python train.py --n_layer=11 --extras=["capped logits"] --schedule="wsd"
Each number is 500 + 25 x the weight over its row's rms, rounded and kept within 0 to 999. Layers, rows and columns count from 0. Numbers have three digits each. The size before them is the row's rms in percent of the matrix's.

# layer 3 attention value, 96x64, rms 0.418, rows 82-95, columns 0-63
114:466497512486505526506534549488518505463521481519502500470494504519533446536474487488504502479503515520508476515505578435516498490484463502468483500527477503493554544498484522489524489510519504
115:518442467498513501516462454506460511546537493518505509481478488483489499470497510512474512486488506478510520517514507452501519491462482525492517474482516431492510526543505470520518478515538549
079:515495480483521554460475467521505493536498472514535472494502457521524517482508458556509478546491493506502502485491463565447455483503490530505518492489482523495477517520498494491476524511509502
116:452499512493540545509503518480515495546459468488515526494520527542514495505509502476467523497498528466487497504531512497551467540489521479536563513489466523507517489459496471479496477502478487
151:555502464522457552487471520563500481495521498506500478528496467510510467493508468529506501505501477494468543544528501520477472476496498517490486471537460505499501525505499453489505542519520515
081:501507517487517540492455499497496501536501464487502491485525527539498487547518481533474484530502555464476507490546521499544492540528549489476508483493497459508473519521470464479532507517475507
086:476522488501508537513459472491544478527505504517547453445537499519522497512485525504479461501487494491495502512497485541507505558502489486512488520431484490491492514552475541522490526495505509
131:498487525496465528481498476509490479495500526472504506476501531510471510502501511518505479545517538490498545450488504522506486519560477494470471519561543465472503530500484490553465500461481502
087:523479457485488495514490531503515466472512490481475520515470483454496499498542523489485539515534479472516508513557497422534520478520488511460514480522482466513513518526484477505520502541513517
105:489483526482501526439529481533503509491492486477517508487467464552523466508497454523516485529512499523484487470452503515467480490466476523464521519525485550501484522483509475530532548500508493
103:481524509469507563489489483488519495507462493542526478476500475486543495507489540518512508501511525524531463470470479557492457492531484507508537481517514518460481512478497546495450483495514514
087:463489553471496509483536528453503526494480459489507491477507514530529481532507480520499497509510538482489457436513501533508474547494492515470518510532495556474498511479470513486507532498483484
122:500509552492539477535511495522476510533482511518476506495540500471455498477485458449541457480510494482515521446496518495504494519496526515455494475499537476535470463502473512518532509501504481
106:477514477515513506510491514460506498529509460499506478489530499443499531509555511500478521495481497453536473538529521506485462514500501488521493482499441527498516558500480523471467466539503485
# layer 3 attention output (transposed), 96x64, rms 0.383, rows 82-95, columns 0-63
112:460525519471521516515421500521499510496501457549484478525494486513510504530546478458490505483460503530504547511509478481483506488515490529503508514524486518522481493541488519507496562468493492
115:509465537499486489504566484527504517460478500524447488451534526473505510510491489462494526524521545475509488472476495526504505515513473499499426517474483518510517505529508515505519497533532496
082:529486481527503490492611497488492475505479514499507477524540503485505514459513556509480490507539471524478470494531520511519484488507515465491484496511486499487498493487498507505508454555486479
102:517512489487480461505520483491482473425512503505501491464541515466459507486530502531528538514512451520502454520504489483489530430525519484518516485492476515479485512463469505489522483508490507
144:458479487493523479525491523515488520527499440447522488497485545520527460516473537466449493504505520536444501469503471503511474533469494507527467514540513524494508487502512503491487492522490519
082:523467480496485476516570498520458487469502492504484503491519529470498495466486496516503515512538469519484457538493515529497522452515511426485505487519501507504510506453501529512539477537481486
087:555510505530496474473598517525487466469503480511488524512540495482502496458528491523513486518539478490521469522510482517505499498531521474485479483520515530526501515491512508513478488549491478
131:529477485518511502551464475529480543555478504497502506548508531488495513471464495517508479495518505498519483520507499536509534481506514459489530490499534513490465484440523491487555472528511473
085:489506505455479520546459510490509531505517475530504519473482528485509496536470467477483527485466558509492542491488502525466473532536461535541494525501504492519511499519502496498531536464503539
105:494505491521489515519526476483512500536459493521519440526508499491504526499527525480449482473470440503452538497517523499533514480498529492498520498528492488470458458487516516500504480540456475
097:534505496509504462492545502500509477478496538523508487566526481500467541449535534497524505514543501530511488486525485504531470459524510501474529461483503518475495492522496515495510470551495473
089:532479468498493501506520487483485492490470516547491475523505476451505546481531516525499497498501430523483493532534517505513504454531518451474542485507500498457471493478494528502502482501457470
111:509545513509533500518520477507471506487468518483480532469514515506506485504489495524500459494549489526518484503473560488502531464453472455470515487509545474520526452476509509498464508480530473
108:522485540469515503481520527495505491453529491495491511502506494490526524492532528526537507555518522525523475494503471487431461468500476473521495523498516511458535561501460496500497481477502515
# layer 3 MLP gate, 192x64, rms 0.454, rows 0-61, columns 0-63
091:517474507504503474495473533509453472504486509537476519497510523522480464536509554555518517492505515469501545506526503508489479455574495519487488502470463531520493500456518502524496504477501503
099:483546501477500499505496482516485475486463481467512543450509493508524495551525538487528468468508493509517482480470502492474518503498585517471507513503489526479471497549466531477481493498504482
096:538493466504491510489467506536518509481507483496482525475536482528511499469514510502452509462501528494492503478533473482448528491529511506487534491492533498542517524528541439526497486492513559
097:525525475477485511467483488543473515461479479457487498484459509504460502539512457519445502494498507508492515518489485493505458531475499504498548486514481500441478503522523484517537479528541524
101:551483487518502488525522533484486510477520508485503508477481515574491478481472491533539452457497509499448484512517451497502507482467501520530470485485483473505522463506543512507499481461490516
094:486526470498498494491488524480488469468493554458504483440466465523519499506484482540499505522503453475501501534486511459475509457499530486486464524534536459493497487516483526507503483515476541
082:510478546487482456469563499493515443471457509476522477484516489548487528509522492508514490505524490504457506515527493556514535488474514478505511491510479549491486508466517491544513497501490481
102:499515503503509504486486533520520467485516516504503484484512493482515482488491523509526505499499494456509531482444497490487483476484467468461498553505532536573504465512540569518528493515491466
107:489496460490531542506496503494535507466476496502471495497467503471474469462526484524486533481515508447501537507472491498463488495479491495506515529527451470489484460492439523478477537519514461
096:506547522502498508504486521498493513473483515472533471509518522512484454530472493555543448508507537543475470485499481491501529509467530513508502524493541525517489515513488426491526515510518488
113:552497453527532481495493477487453456464519536511530453491513485501468542495516542527513495465468459515527472514549509509477545495529489496512501493493512492505464483533489492511501484500496492
090:540528499475478452526521457526494509512524529478502484503526519495473512516511521515481531481503486517478508535508476509511523467517454471541521454531493533485547488468481547508469494471470515
099:506519491486531476548471507496552468503492502485466490505524488506522520495548495491487465487500523438543533496509493544510493470517527482468546480519512499556491518513510493510469459531518497
089:453515544511516469454507479497536519476460457490483469500490472500521536516538500517546503512487493479471482499502463527502522501465457461525484529503529490461530519489513500465523487503529484
097:507480494496529482456484496525464525468509558512467496477546497493468512516526466511492498524493536481493482524513489482507470544503505482490499554497462470482472491499490494462507443554516497
097:493467468463499476480526523463499484487485444457520496502483517542502476487460531505459470521523525502488521494499504525494456551530475501486515504491516494472451469531453517517488479501481497
093:523478446466499482517507534471483490508501508484466497521516525518500496484473472491502478468499495507523466530488505534530441450469508495547504495482537477482505419514506515506533501517499510
093:530529480544479477483523533500521551491466562449489497547524504487493477509511477517516513519523497490498500519502455469494501498479537486483534485512489539532480456495514488536504539517515518
112:526499457515489512513509517488445515539487510491501467513456518492506535463538541477463504494503488473486496525529537508535487504482516440500529458548494496501504437507498525510499500504494525
099:523513493495496486489508503528481487451524485455500536458475500518472481454508516516481496500540509513510535442493440459516501500505464540501510520499523529500525525478515497474540508552497501
108:489501469506495504469529516513477483446515519466491484479497469473525490522501435529524499428479502522473485525530487498481498504495481556511483533485479531532489488516526456504542494508510490
101:501483484493490526486514538491531431494499511507506533458520482483488471492489447500490532475493547520447471521476529493487486482550461496498498540524511535463494514488516506487526476512534499
105:499491489518508474500528518487503512492465527507466478515493458463502507508506549494527494476523456491473481533533519476486534475516516428529531526516488483498451473493495527494479470541481461
094:481506493457471509497482480494488500492510482471480481444433480497483513548518522533491500442476513512484502535522474460516480507499485521480523510497492461459514469540528498494490520494451516
083:489465485478481491467538536444506495522463523539462469462504489510522495535533579520511498486494481470496501472513523486488546480507480489491504507518506466473508497539468506511503529499489503
098:537476450505554489500444508502532515489469491515526530512481572505531528459511479495474514525496501485520528487527484494504496507473518489503467544489487550474464491500513528505500475484518496
095:496528471451479500484524517500535504448501529502471494505504447516479549466519451503503545499520480486511479510509496483465506493485481511466516532518499523534500531446518480536501478496543503
100:472512495483484527465510534498534524482510512472497455447518534534489513490498519487491501509471517509525529447549514460523503482491516473534488474513529518479524464515546511552511509480478505
094:554505506495462512471518512519506504528452542512491478500482492488522540531503525507500534483545498512501464546509522486481501464492519469485509513501492474517484498455493525550489434460501504
101:557457449494518489519495481473496517485506529526503476529515472499525512512493531499515473506501483494542483491521509519500496473497534490546487500465502536522460445518472520469473523545526466
103:515493505508564458465488486532481494511468516484511532503518491474472504473499503529487525508461498512497499469471490529485527482502464449485495520470504530521442495484516511521526459541550489
090:500497509523502497489478506500508516539463499496495468535508493516521542445497529526517502511526490444523492501479504478481496478459469471484524534410506487473500508475496497453515508511541500
095:476511478535541472535490454499468502454464520490458450508527488460505545515535513490487482467474479488498495499521528511512478494496537494482507511530496508519487511438488491489512460484510464
104:506499488447467467538492514491481457474498493488547480501524490509451529508496503453498474504456478486552491456531532500489517463539520499497475511473495528467522491483509514539511504506532513
106:478468495471521478526478497478480477513438471458504479505499539466464520474504522498495485466468500470510539536496529485469525530498489501492503507511451506500502514477468479517528453529543471
092:501523477480513464476505488523508496495502491485492503509450535466473502521517544503529474528463505491519516528486514450505522515496500460462522474502507526478520541470525559477501440496502459
102:501510506464500509489517518486467500501505453458518498493518457490516515509551487513474529486508498467555511503465527504499484548511487483517537533449492467533511493460545498548504493482528483
087:517498517497529461517547510480550497562491508500456501494481497456538485459516503508484509501559526475520462516514467465481473491515491439497474504501518495486514504467507514491497480530505489
090:484533488526455487530519465510457477480458493467495502543512532502509489511517500510486485504529504451562509505522543507517556493448528468519511529488480471512516487486531497523500500480505489
089:533498509488501526459498527537506473461519490497511484468518499501515476547518514511503464494492566490507491470478490491471467508526511533458506511539496488463431512559511506468492496494501490
092:525461484490507468470480530466480516490512507500556529496489528493499521533476483509492486497474517502494496536516475509508487500491485474502463476520473560529454449478542489458509458528530502
096:518540522523473539475511524447489515543477498474473499464520494554501536522530480480498477516493524501503521513515522508494501463497504470527495470437538476486470481455500465504497487482485516
101:488547505503473506456528482513502526506470504490511476506514507472498536492495499467553473511472505471504501510517477477509496489523514464516505407522527528490519454456467488515502466513490480
098:553484537472457502506481490486474465520509477473513564523473504488519508488523454524523450502505497448551525482523540485503506507489515487488532509437506478500491501514490514484504487507494504
102:452515522485550493494459484480457492521530501481511559461506497515511500538486493517474500511492574461529512493506472494474512512519476515510490492520477500516495495493524490510523528445541483
096:518496484502497512514479496504495492524488522493462457453488495501531511501555527496503470481492482473487514521495552550494547511487457534525492493485487569519528451488462526509513512484508481
112:499517502508465531537476489486500494496534504504534486530532490509496487472503522486552512525515460465539459462511504495490527461489530486503561456506506471524490439486496495490535521486484523
095:532540522514492503469495566486529472495466496504509493505508499497479547496527480537510479470517486492539473499538470455528547521515491521500547481522477526521511503526487555502487476505525507
100:491507482479522542511447526483521511501534526457507500485519499509505504510493499494458493504473525521479510518477478459481534548459449490474474491505505448502443482503492521541470480466496505
097:496502478517516530531504479500486478472436469535541498484547492509525515469508504482472489488546464491504465484570523499509532511456506472488498503485491527505482475476498484493488460498544499
113:545459494490470458496472487498473525517476516460458509523482482482523526472534494543511456467492515465493520520486512535479461493521500485513499454471522473510486507477525533499510493467531466
102:526485527495479519461533479492495471507503497479534480468509505520504501526511495472505459528479510491507550513452475494447483512547481511496507499528435534522533542508503523465540479504518506
094:513495502482574467465526499513515493443513527493452485495478518501478475529505544518503502465487497538458556529486507491508478479495490480489515528491488483517492497560536520522497495506494525
092:513482485493503484504567475557470508523465494521498535491500487420511519491490493518534510462489493465476477493525472531491496485531523492537504499510496516517509508480481508532543465503480463
097:475562463465515490506484487522523538488492492446465487483496508504500487477485523491490536485530494493506507521451493487497515473517486511543503526529569547484466503457499481507517472484517490
092:517544478469488492487499520521494481497497511497514474456501532514512574518473481467512535458454489502518529497480492460500517490491529492513515474517458466494496464511533532524539530491485537
107:502506459508466493524511532451506489482466501481510471504500515493477538512500506522479508494469485518483524517498493488509510443473510421484510469494507488463531517498541561489500473508450517
101:501487456472509482505503507503469533482474519506522452471489523540523541485494544475535480474479483530485517537510514440508490463475481503517511508496490507470552496531512539493528509467533503
104:500539466541532515497483512528460476490469504502512511466516488518497499517516482527445496487521470475492541518539505489487540453484505490474466457510483481444490507498513523522499494441520494
102:529483500485497480477510538481499488484487537504471527484535505471468511550501474515537451502476450503514493511496448451473514458497531502487501473497509496489476467529516469477496498442508480
100:498503518483525443518517500498495466490540475475496492521498510521441472496488490484460507445495479516521526488496499477464502495500499485492532500507493541508466463490420526539483479513473521
121:512461500475540509501472475471490489514521539503505488518532497490506477485537497497518490485485513478501480516448533514484502505423500488489488531481456552528470517482524511521538489476507443
# layer 3 MLP up, 192x64, rms 0.463, rows 0-61, columns 0-63
093:518518508528486536501555476479529540519526511475506507478526487466493493456530463488488469519537517509455475493515516464516507525472459463470451517489503493524488472511492519507463495504476464
107:471457512489567495501490482519492480531494526491520522494490498493528457541499515477515480501502511441496513518489528494486516533518475498476447568491507516440490504477496516477521491519475484
091:484461557478541509473472536520521527505490447499502479517471517498495508518434492541474525516495475496496538487488529492518455521490466500473516534519491500501454505507505532477524509511511473
105:501502492504516493467518498561487504488510496495503503487487499476487510515515480528466517505508520460535520515471495443517563536446524522454529537499489516451491510479497467512537477505524526
106:474451508475542457523456513551517521507540519515490497522497514522475499513496486500559524512453524485512518488527495493554475493526549487491495519505531496495477501486507528509496447514481507
088:516504464475492484551513516475484477459511511499501463521492497529511493498444472544519456533510452464506512509489498504499452474506549501512477510496500481478484540519522504533550514527498526
089:448488510501477508513450530512477517534468512487503507540490455513488515524522493487541504506448521446478505503471474528514434527493520516493489480452487486487488523486500482484471481481521486
093:501484497515475503492481515473497476455521529515498497470469489514464507484519492533520524493469485523524535441515505463529488500496479482524467541483508433510487514557501530458507502537499471
097:507480478511498502452493525506479497496487509528494476499494575515444473521495436491505484461477479487503531527521533502481509503478528533494470473472480468488513491472517522520551519501497538
092:520531455509516498490493506514467508436505481491528476493479509456459451535467488522476480550491472516522509530519465488530482478487524500510525489520484496490508495489485480530496513545457460
109:513536495524553457528506518486533476519482531500532448517523481513511504503513491493448490510474462530512524482513490516480511518526478487496498516496549491468471481516483522479509470529428507
089:514542507464512476495490486468490527508495522470486499525528532450478541522527475504543478499456500484468498559497516493538495456497463519528528493516498532505520468507540519499529491465490495
097:493458489458475499501509512527477549497480524497522502533494481520555475522499504478511522471531514478482489520473458511503496496517511529464479533544491514446519462506463478465501521480471535
101:480525490461505525488472507529512456514503456491535495508431531522492451487491512499454493529498506502473505517454472470528528527500505494513499496477525498507488490502535557471497449502516487
109:511497495490523519436517489532519506497477496512467496469508527485501460544508458498445523468494506450523531517494498500468513470509487489505543519522513495522473523488489480540453552517497514
101:490486487513507541463502470498519467520490508471512543505516520549522486520515515505447483502496516509545475464521520484509492531532477530462542505464489535448491484498500471493453463487486498
095:507485501479515468549501490518521544515508527508490466488510514480473492526509476449494516488497475471506511464503551474515525488501548515497532464497531521520511465480465528496512437506490550
096:490494521473503512484534506522490492472526492519496522476497469525503553502518477498495455466450473527518518462489449464513473476490509521461492476498525488440454500515519510459524470485500491
105:489500503511498470508514511517494528522553521477499490481486506478524527498491502505507489530524497525505469518548525470472449576503530478474557509462452490517472486516530468483514483498511492
093:505494502493503510536462456466522484548536507509533491550505513502487489518533532486521490479465489540494448512519531511516519522509575494514491493478489494478451491504492538507484510479526475
100:484526531490466449499498524515513523466531461458522505540500461487487496493523473479541511558484514482497535480539485496483523500500507504511512500464503538543502507453472479493518532525531504
090:499472503539511480483478491522463502517545538480507535529485495484483516505494524559490474523494497466527494506469471533512549487467459517485473535538507483484488521489474509536470456519497472
114:465517493506498530511506475495518466469526549519522482501517560456470470508510484481523527535514507514501481504507485502441551501543490468499481527510511491525490493529468530527522537498520533
103:471526499505490472476524537506515465501495502508528524512480479507534466484523485516470533510449505520559539447476508506476471535503477504462468504492458475503462517508471526519514465510497476
081:493484497501470489469565525483493503521451532494478473457469520495476524545494539483496498487482480504457490479500499516522531511526507496435491444503527476489501517491476516515512490516453515
091:463525495463440533505562502492428468511515512475473480512483522527498464499482517498496459514500493538513463527488499503497487507532511499496506480488504478452446521461500490493500489499499517
093:484525516475467461510510484522540472456494502511500521443449486512459471449494458517480512526498505513502545525478507520475485496472456494509517521503510484517521533503519483543536515483518521
102:493478488509471468506483495516487505508505500504538517540449530554560512491503529480545467502494519459478483462467493530489469542512502527489506488461540492485556514517520490495515489505479498
093:502525523499466512491530443482482501518496521525508448498480513472533554494490527503483455531503482520493514532476484492547522496491513470505542514556498501508478464542536503477487505465495506
088:511485527488535476514450491503487515520509481507489516516529537515527473532503500495473467539501495506543525489455476510470520554492525529511497486529531503541474425504512487542484505504499488
101:477535498497501502494540511515488498529516519463518461511486476493485472497537502477490549517476482478469542477499482522502514529476513517430524486545531513500466516460515517503541446511490504
090:461502539552474533513470527533523540526508495483456508465526505471524532504477505523475486520507485525501455518458499532507536484493514480483531506466496512477538462474505514494514461485524498
100:488506502513541515510515481495558445500513512564492467509490527518478470518488493499514477507501490503503479463463503479500467536486423447504494489502492498490531506475531515469526472521515496
109:497500469515515483491505508504515479517531511496469518494529501519554460477454506508455512507507486456466490551469479512469522522437477484510511532533506491521465478520528500447506513480525498
121:492504491522492477482490537500493519474494502490467498460496484543500494494475490521491546500513509501483509476497476527558469488491531481546499482502567463542523457512559503500460530498501519
092:495508531465505499509502490509525504475491557476488507487501472507535494501507518552447526515514469530514524480526528468523478513533510536483530543484473489493510467492493535514438503547505477
115:479497513455503478479500490485523501520490457493481490542495500465536516501478506524544497548533497479488523445500517459469506486511476505480533481489553509522520454552494528524507495539502497
090:463498489461474498482445497526477537454507501501492531508486511557447506505516511509487496491489462491474513458519516513519494497523489497531504511466514545538540508540546496503539515498496526
109:480484526545503543508467516480510514501497492512521495513496535508537492493465495510507486495509524541499496496472506444507495479442498464514484479503504470498526525490529484504573446448485481
085:473498517493508524507505461511535507491512535501474508546494489501455482483440466478476524467492497514511520532514467490482509460511499479493493522471525530528514490438506511534498509541509563
099:511513512479478532538501483491474475501490513513529469551504495499479529502528479505513501496501474486477508443512516475482486477470538532512572477493482455491542536532482505464534531512493516
110:446525475548492510509508492525482507498489482498509454477493534492465506497545445441492469473489451519488495542495479521493488501468471495535502535496469502472511507515549487486517502501511477
100:544506523525526508511500510477514493525512495486483514517530533496537522480511525507562477511480459532479498467474449515468469501500487484512480524499495459480478544571532511486514474518493486
094:550490539482501518545499519496528517500499561511542516518518526483485570512497463516537480498489499500512502523514554497524480529494502489463558523507475485501480504478488499503523495538522510
100:473516507522548484515433510560428476500496490495515520478493527486473476487486486498483481464467515480453466524503475501497511516510535519509517464523460509504505484487499522467503517503532488
104:461485467522485516517515478472497522502522461492514505536477515498469548512505470511501521514497520514518515534456492504477503547503479497487519530445557465512519490454559475499521503502527498
111:493501512550548516489479490542520503488474532460490478456484462462487527536510544487490519509530497520462483492511524492534483502480471534457515520528462515506525465531478513466503498503510482
099:464565542488526529492495534493497493504515515502518516503479470507486510516507517490517524482509469507480472457490460463488519510542469525491518480513486518501516511494418512552491472503511465
094:568486512466492489486539532554480455468516521481478490521453501476493503511516503479516493473490493518476505488509524522504519547525522502539475546477533515515488491474507520537520474535492503
088:498497477520474529521480520532519431469495463488502528525543478493519482491523491523518510502496475519529488496484496490485510471483562519526497455503495509500495467533534441532461506486522475
130:469470503479538525490500479515502488522552478506508489493495526517483468492469514455519491471519480496506492449480489476492518483462528509512483535515512518551479495570487465503499453539476522
102:512496495494508472482519524476502521463509499500488504469504539517487486447490505542507469493527530492548525524526521486502497449492480528505503463530554501501497488548544493525460522493462544
080:488532478501478502535502482475480482515496479498527519476487517577548490538465517492473478506494531496483511482462500528483483496466467489491495463515444464475513519550482483471518510473490503
082:507493485523546453508499518541484515486497493479464549500473505484532474522510508500517486493534478511479497528503475507524556493447534484473509482497524498516511450446485497501476475553509480
100:485535506498531493472492484493522513556487470483494510507537522513501417484504518489503520479503489454478501490535488525552507469534459499518518480497535530516472473475531541480498499489520504
103:475535540510456493526522469489464533487487489476520483539546499478542519489525509571494492505511489530500512492537515456503494524509494504526496512525500503545527476515523498504455508532533484
098:535493465518468527509531520418508481491521520488475521500510517518462522523493514495537513489478469525466491506496530444515480478452497469466499487523505499496498488463531529482497506521462476
106:518480469482505484537515506500510470546486500513477524509504522519526494487497542492513501450520452487513532489539443522521484482502504480524495497492444458489455497498518511445447488497507507
100:474514458498476474557495489471505494471477519516498509532510493518515542520478490479469485489501481489512502502497523525529514519446516494459507454535493468484440463455471519471508495536501523
110:487496516526534515450488457501473490516494490499495493476491476522554495487450459474505487520495521495515546437501534513504485561512500508509500495469487500510499456515474457504513525504518455
100:528513475504486497531493485467480544465566513540504483484502483537536507517517523530528482489486466535462513517510460455542499522512486492492509458519515502485490495490481483444482509519476480
123:480504453486495445463509481522475508482509472508488516519492490508527544552470513482485518463514449488498496525450482526498467534493499544491517501497514477488506464486481524535498498518527554
# layer 3 MLP down (transposed), 192x64, rms 0.429, rows 0-61, columns 0-63
093:524502497494469534493521511475452477526482488491481498501536493533496464491501497515525510486507473532497497495477550505512463513456460475559515542488484548539493525545515506526460494515507526
105:506525487490488556512493521549528507466530495508447484448506518511482469495477430485523497470513456555515499491482515508501511511511467515493506528511524507449478492479495499520484504467488486
098:506525487505473529498490470493449510482510529500511514518460481507508496502531494510530496454496480543495538544510515527498551463502498480517498473524486536500517474482514550462509543473528450
094:509490499516507480519508496538489494510506547457491518514473515489507523499498513467533565480528491540517475533494535524561502466534528508496482482510505491471482479455497503473477437494509477
110:495482517495533546503507477496459514490527514429500475494480486529525468486474536507507525477478518466488523530483467514484514493476532541491541551486515536490548526501479503510526475518491491
093:506483515498504531553488470504520485494510511498455506534473525492514507491492466496500484523483497503505523474508575479502496452507523507499475449482490465469459508512454449519487467524475528
090:532483466504520495505536468498554464518516495555510510522487488511504473491534557511502510535499509477508504536498525484444531489519507497500530523512465529499510481514487499493551497493536555
099:504556533518515512536554526499505518511499535495542464508526516519489511512484462489536539493489500549495526501460491498493521492462510493477497474469508530494462496440535492537494502511491472
099:480469507520526533482494476505449495514489524443482489507457526537470488505501506492552482491471484483494505529508473534507480511477525533491452517552488509484468506508510500460531501518451526
093:517490513492569520541491480508514494539517503494483498522491504491492507514523524535519465502519561539495503472476476519512531491475514509485497505467506514516494553523529440528508481521557484
119:518475486512506470489475495518513508512510483506488503572461503534494516522521520475591487535498509506479501513523487507515507535530526463459472499470529470520458505517462511500488491496479491
085:471492549512530493526474499514500517538510493480475512513522517517480523491486490450506453502492511504491550484530473462559477480500512538504448500545516538493494540512468487492498470480474491
099:505490494507493496544501509547509483465486493471498502519494505521536509499496474499524468508504522504511516488494486505522508533548543460448489482489491486509490486549524481519497441491515409
101:516511522500516506493540506507461499528477526524490495465536525489496545487552535533498473513515505528491484458533529516492462542467495547506508513477486554507460535512469482485517492492478484
105:498515502491518518514446495544537488521487449513489527522513501522493509466495487519503510473503489517497542514484503486520554451502488504494477544486468517515502493463557469556497519505460523
104:489503488502498490484524469480476536525503449510503518483494418499533506456507535475515541475485513515523510493505483487480479488476540524511488477530524486482446561477512506522484529508498501
097:518477512506501490527487502525468467493474513501481470503508500541486527537477501493543534515456520469476508456518491491502529496467527489457488495522507460488490544453519536562524485530516508
097:537544499504475457539538515532476555487502512497505486530485497486490438493510522485505525511522497489521476534493507509449513446462533465500520505488502530538516516516499508522500495528517464
105:453477494552494517521497502545491511496488507487498501492504520471535545548506445493499472477482466473515486471479499493470541540512478540486522515493480551461479512503501494469495512521499543
087:517520505464531500507497559506491537481511475471485509454527492485491494517516493524509484477492534494511471535483502487524475473465533484524451473457480528508533465483515467519543506525542530
098:485495490479537491516489455469485517523489480493531513483490540499530531537503548516487543510476555462508491513487455512529536527478521518491525503479506463468493499506544517470511488451476489
090:521470453480533503497479543550483478527512501500497509484507497468475481492475430466520509485553511513499494465535504515491479466512492468530463518504549508524477463524509501476512521516511490
120:471485526509504484483518526526501472483488491495509493516497446564506483473480498533473489496530504551483512489475498526495483504467472475513450510507467548577485476471482484510520514514502484
099:502512512507509532522487536520475519543474472507475483465551531458486516468504509540539497461482502501491502496496547505438512510531518506531523517506559498493485523505485455520516491477515507
095:498459463518505512527522469509514485494496503518521539496491536507481475537525536544498536510502485483484480490445494504511520523469582529546476493506516514496522531492496489509515504500513555
099:519508501489494491503537485470445503467490505497534493473495507490484517499489476520503487464459532408487496510473474462468478448523501457509540487486530499494491487507475501486507481459513499
088:515488494524534500510500520498510489559537531487461474512513499478467502500496553467442493519468548474491472478496503488511465524484523487492463488554477494509474485519526487478489447490497517
097:497520478515478478494498438493531489488480537509522505491484512479470499495508502497503522518512543524526486512562495531501556500492537493478523513533480484466468504495566540508470462525520487
102:487542538488521535497541517547504546520514503479510481495459481501518460452485540500469510483505492537492516486504548473481487495481499552485464538467523520466487486533472505496497494484510494
100:487514502496493512504498483531493489541497482519495507527519455535463494483476506490484481533480530513562529481477492511483487507494522498499429503547506506444484522525481524501529521559466515
111:497484505518506539471454520433546439495490490562497528485487519508506508460458501489515533500499484472494528519519496486510487484512510501472510480497505511554509492496537496498453456500497490
093:462488505520482493537546485505471491517521502461454456481512487503525482522467486514496494484512493514498459457494502520494518519513471548476498503517468479535493545562521490476484540497464525
102:514493503495530499464481485488474481493549516484479483531554516544480440456498493525445507516529488489520527542500480492477497468488484469504519510498465496545464496516483513495540508473490521
102:543527486475520500512475487450463521548508506493497444486514514443481490466495472469491485505525470484534544522473493488464522481485519507523480482506536556504538502496498476493508492505501529
113:454520503516473509488457525494524517514503497499454550498504477519461527523507502526479464523518534488483486530533528490490510451500537511533509481476522493534495510503525451451491458531498519
095:496505462461506509494447495517508471470553500477480457484532538473509455473481490502508479463517502507498481535524494522513481519497481504525485472506496487480559510503496496486453532451532477
112:503494536477539463516518476486401529498532518522507501515479489521539516493527507481488549539543502454511485489465498490521498509500478497499503488488493486531518535491487524464493519490516515
089:515494500495494532403552485513533492525472471468496506509502506504501536497472499522455503489510486481520490466519471536494483467516480508507496470515486516482470506464500535477494495500547459
099:508503458549458514529495497524491480509490511422518507542525515483521478521501512506519486477513526498511503472490507463523488516477499492551496549511515451486497555488545524492504499476484484
085:522562479547504514520504517542451490500498481507510505504503493518497480483499488497515462452527485562514549507487547498459496467483483488462475486522472511457522470523497510498482506509499471
086:526505448503520550528520492502479510454518457505496463494536536525517516496534514518489470476481505540529512494519533507476546460494542492488522532466500493480496512470481504466506519524538515
099:514514501538513471497524496500572527508479531530489500481478497523494490584462498538481512501467489503501524468488446513525492525521487502489476474504498477514477501522519475486485505496488559
108:543508475489490507508487491504518518510528502469504484493481492479486489539537468487514485525509470480489452444513500533492490470485480454589491515512510485483495485556480502519506463534507503
090:569460536491532514535522499539476513488494507484487531505516516476526521526507529471486535518529507514517505476516523529470509516461511493530508565511482481531459494469504506498541480485498522
097:473484465525485560472518488518547540489463508515481519502535522506528487497483480497484493502476489465493471531522476506563509450507503521509472470450516505483529529506536503532499479515493495
113:519515481466537456486492488473426506538518514497469508515487531496490542508519472483503463510505496503510492480493475479485496476434466494498467495490454475541511489505523467503493495502501444
101:533520519477489468457546511531518486475496504506460501504502494534492505487470496525458476485547537519493530476470496502472476506517485518456484474501497520545488510457544464500508553498471506
097:496493506497518496541487532495518499457509499484496493489507519495527484543444453500469525530509480574500525500526480482490501511509512540526510421515491522468530523514492491503495525493513464
091:473522505493522503509505485476547515553498466464520513492522511544511511538467511553489484552519470461529511486499519520505476471490500540498553463517485474512506494524531490469527491476494507
101:490500490530505507457478519523461466538457492481479515480511511486454493523476454525510478533514503495528539466476506500483470511489498536496464478484474497453510516533472483457486473505453518
125:492529512483507531506497509475472536529477500507516511476492492541535474522490513473495494505473498504494475461505511494436484477483511511473511540472519564514499503552469498530534455540471478
102:495475499503495505463502491489491509477487525494472467511466484496489502453511488468480458541540533513554507480433537525495480456495440514526499474486498512516491465531510469476513495498480505
085:481519465477476505502559512484414499500509522490479495495505553494457513510516482505545477508475484452484519472492499509507508509564473500531520510472512474482480493514488496512482500466482479
104:493497473479488512538470483453505493497491500484516531471519523459484544535492487504519526520456499455526460542511523501513510481496529474491543454512517459460548513505514524482496483520473509
091:535495496517505499506551521497536470511535493526515533489509522509500516479516519432530520533490494533498520541526536480481474545492510515479504527503494526499469523514506462516557524494528460
100:517478482491481518493496458497545478515512537517526449456458507520492466474518515458536507532494508471516451521514521527504511496525497532450504510459530507467476521514526507495504468508471519
094:475505531487493447477519504506513493545541509501519525493505472539484482481504498479495485521464530512480490471480536492469469568499533540512487484520471535516451475491484454510489533503512501
109:542546499474540453491475539507484478505465539517489504497494488497520497509485485495446436551485488489503495472506536485496463492536494453475504491542469504526479514495510493511476522486479506
099:496484535535478479537543471472523504474499508474466447504513456460480479501478473456471471493496479527495526468521517467529540458525517510480500497513471507515496521505504460499517488499505456
103:509481499515539502494463541530474481546496539534507450515546499485475491531487435513515499473507515502525500488483481511529507503554522445490510482477512500499520474519518515473486513457495475
109:478502516501469496466526475460542488500486501485510503514515511500500503523552524515491483518484497548540498458484499487494481512509521514512550552475506483558486494546480480486529543474459473
123:495486507435525452475485510473426515490483502549489532481491511470532524512504500539505528520516488490525536510489512548500490499486459493508544487530500479499473506500477485543521479513500516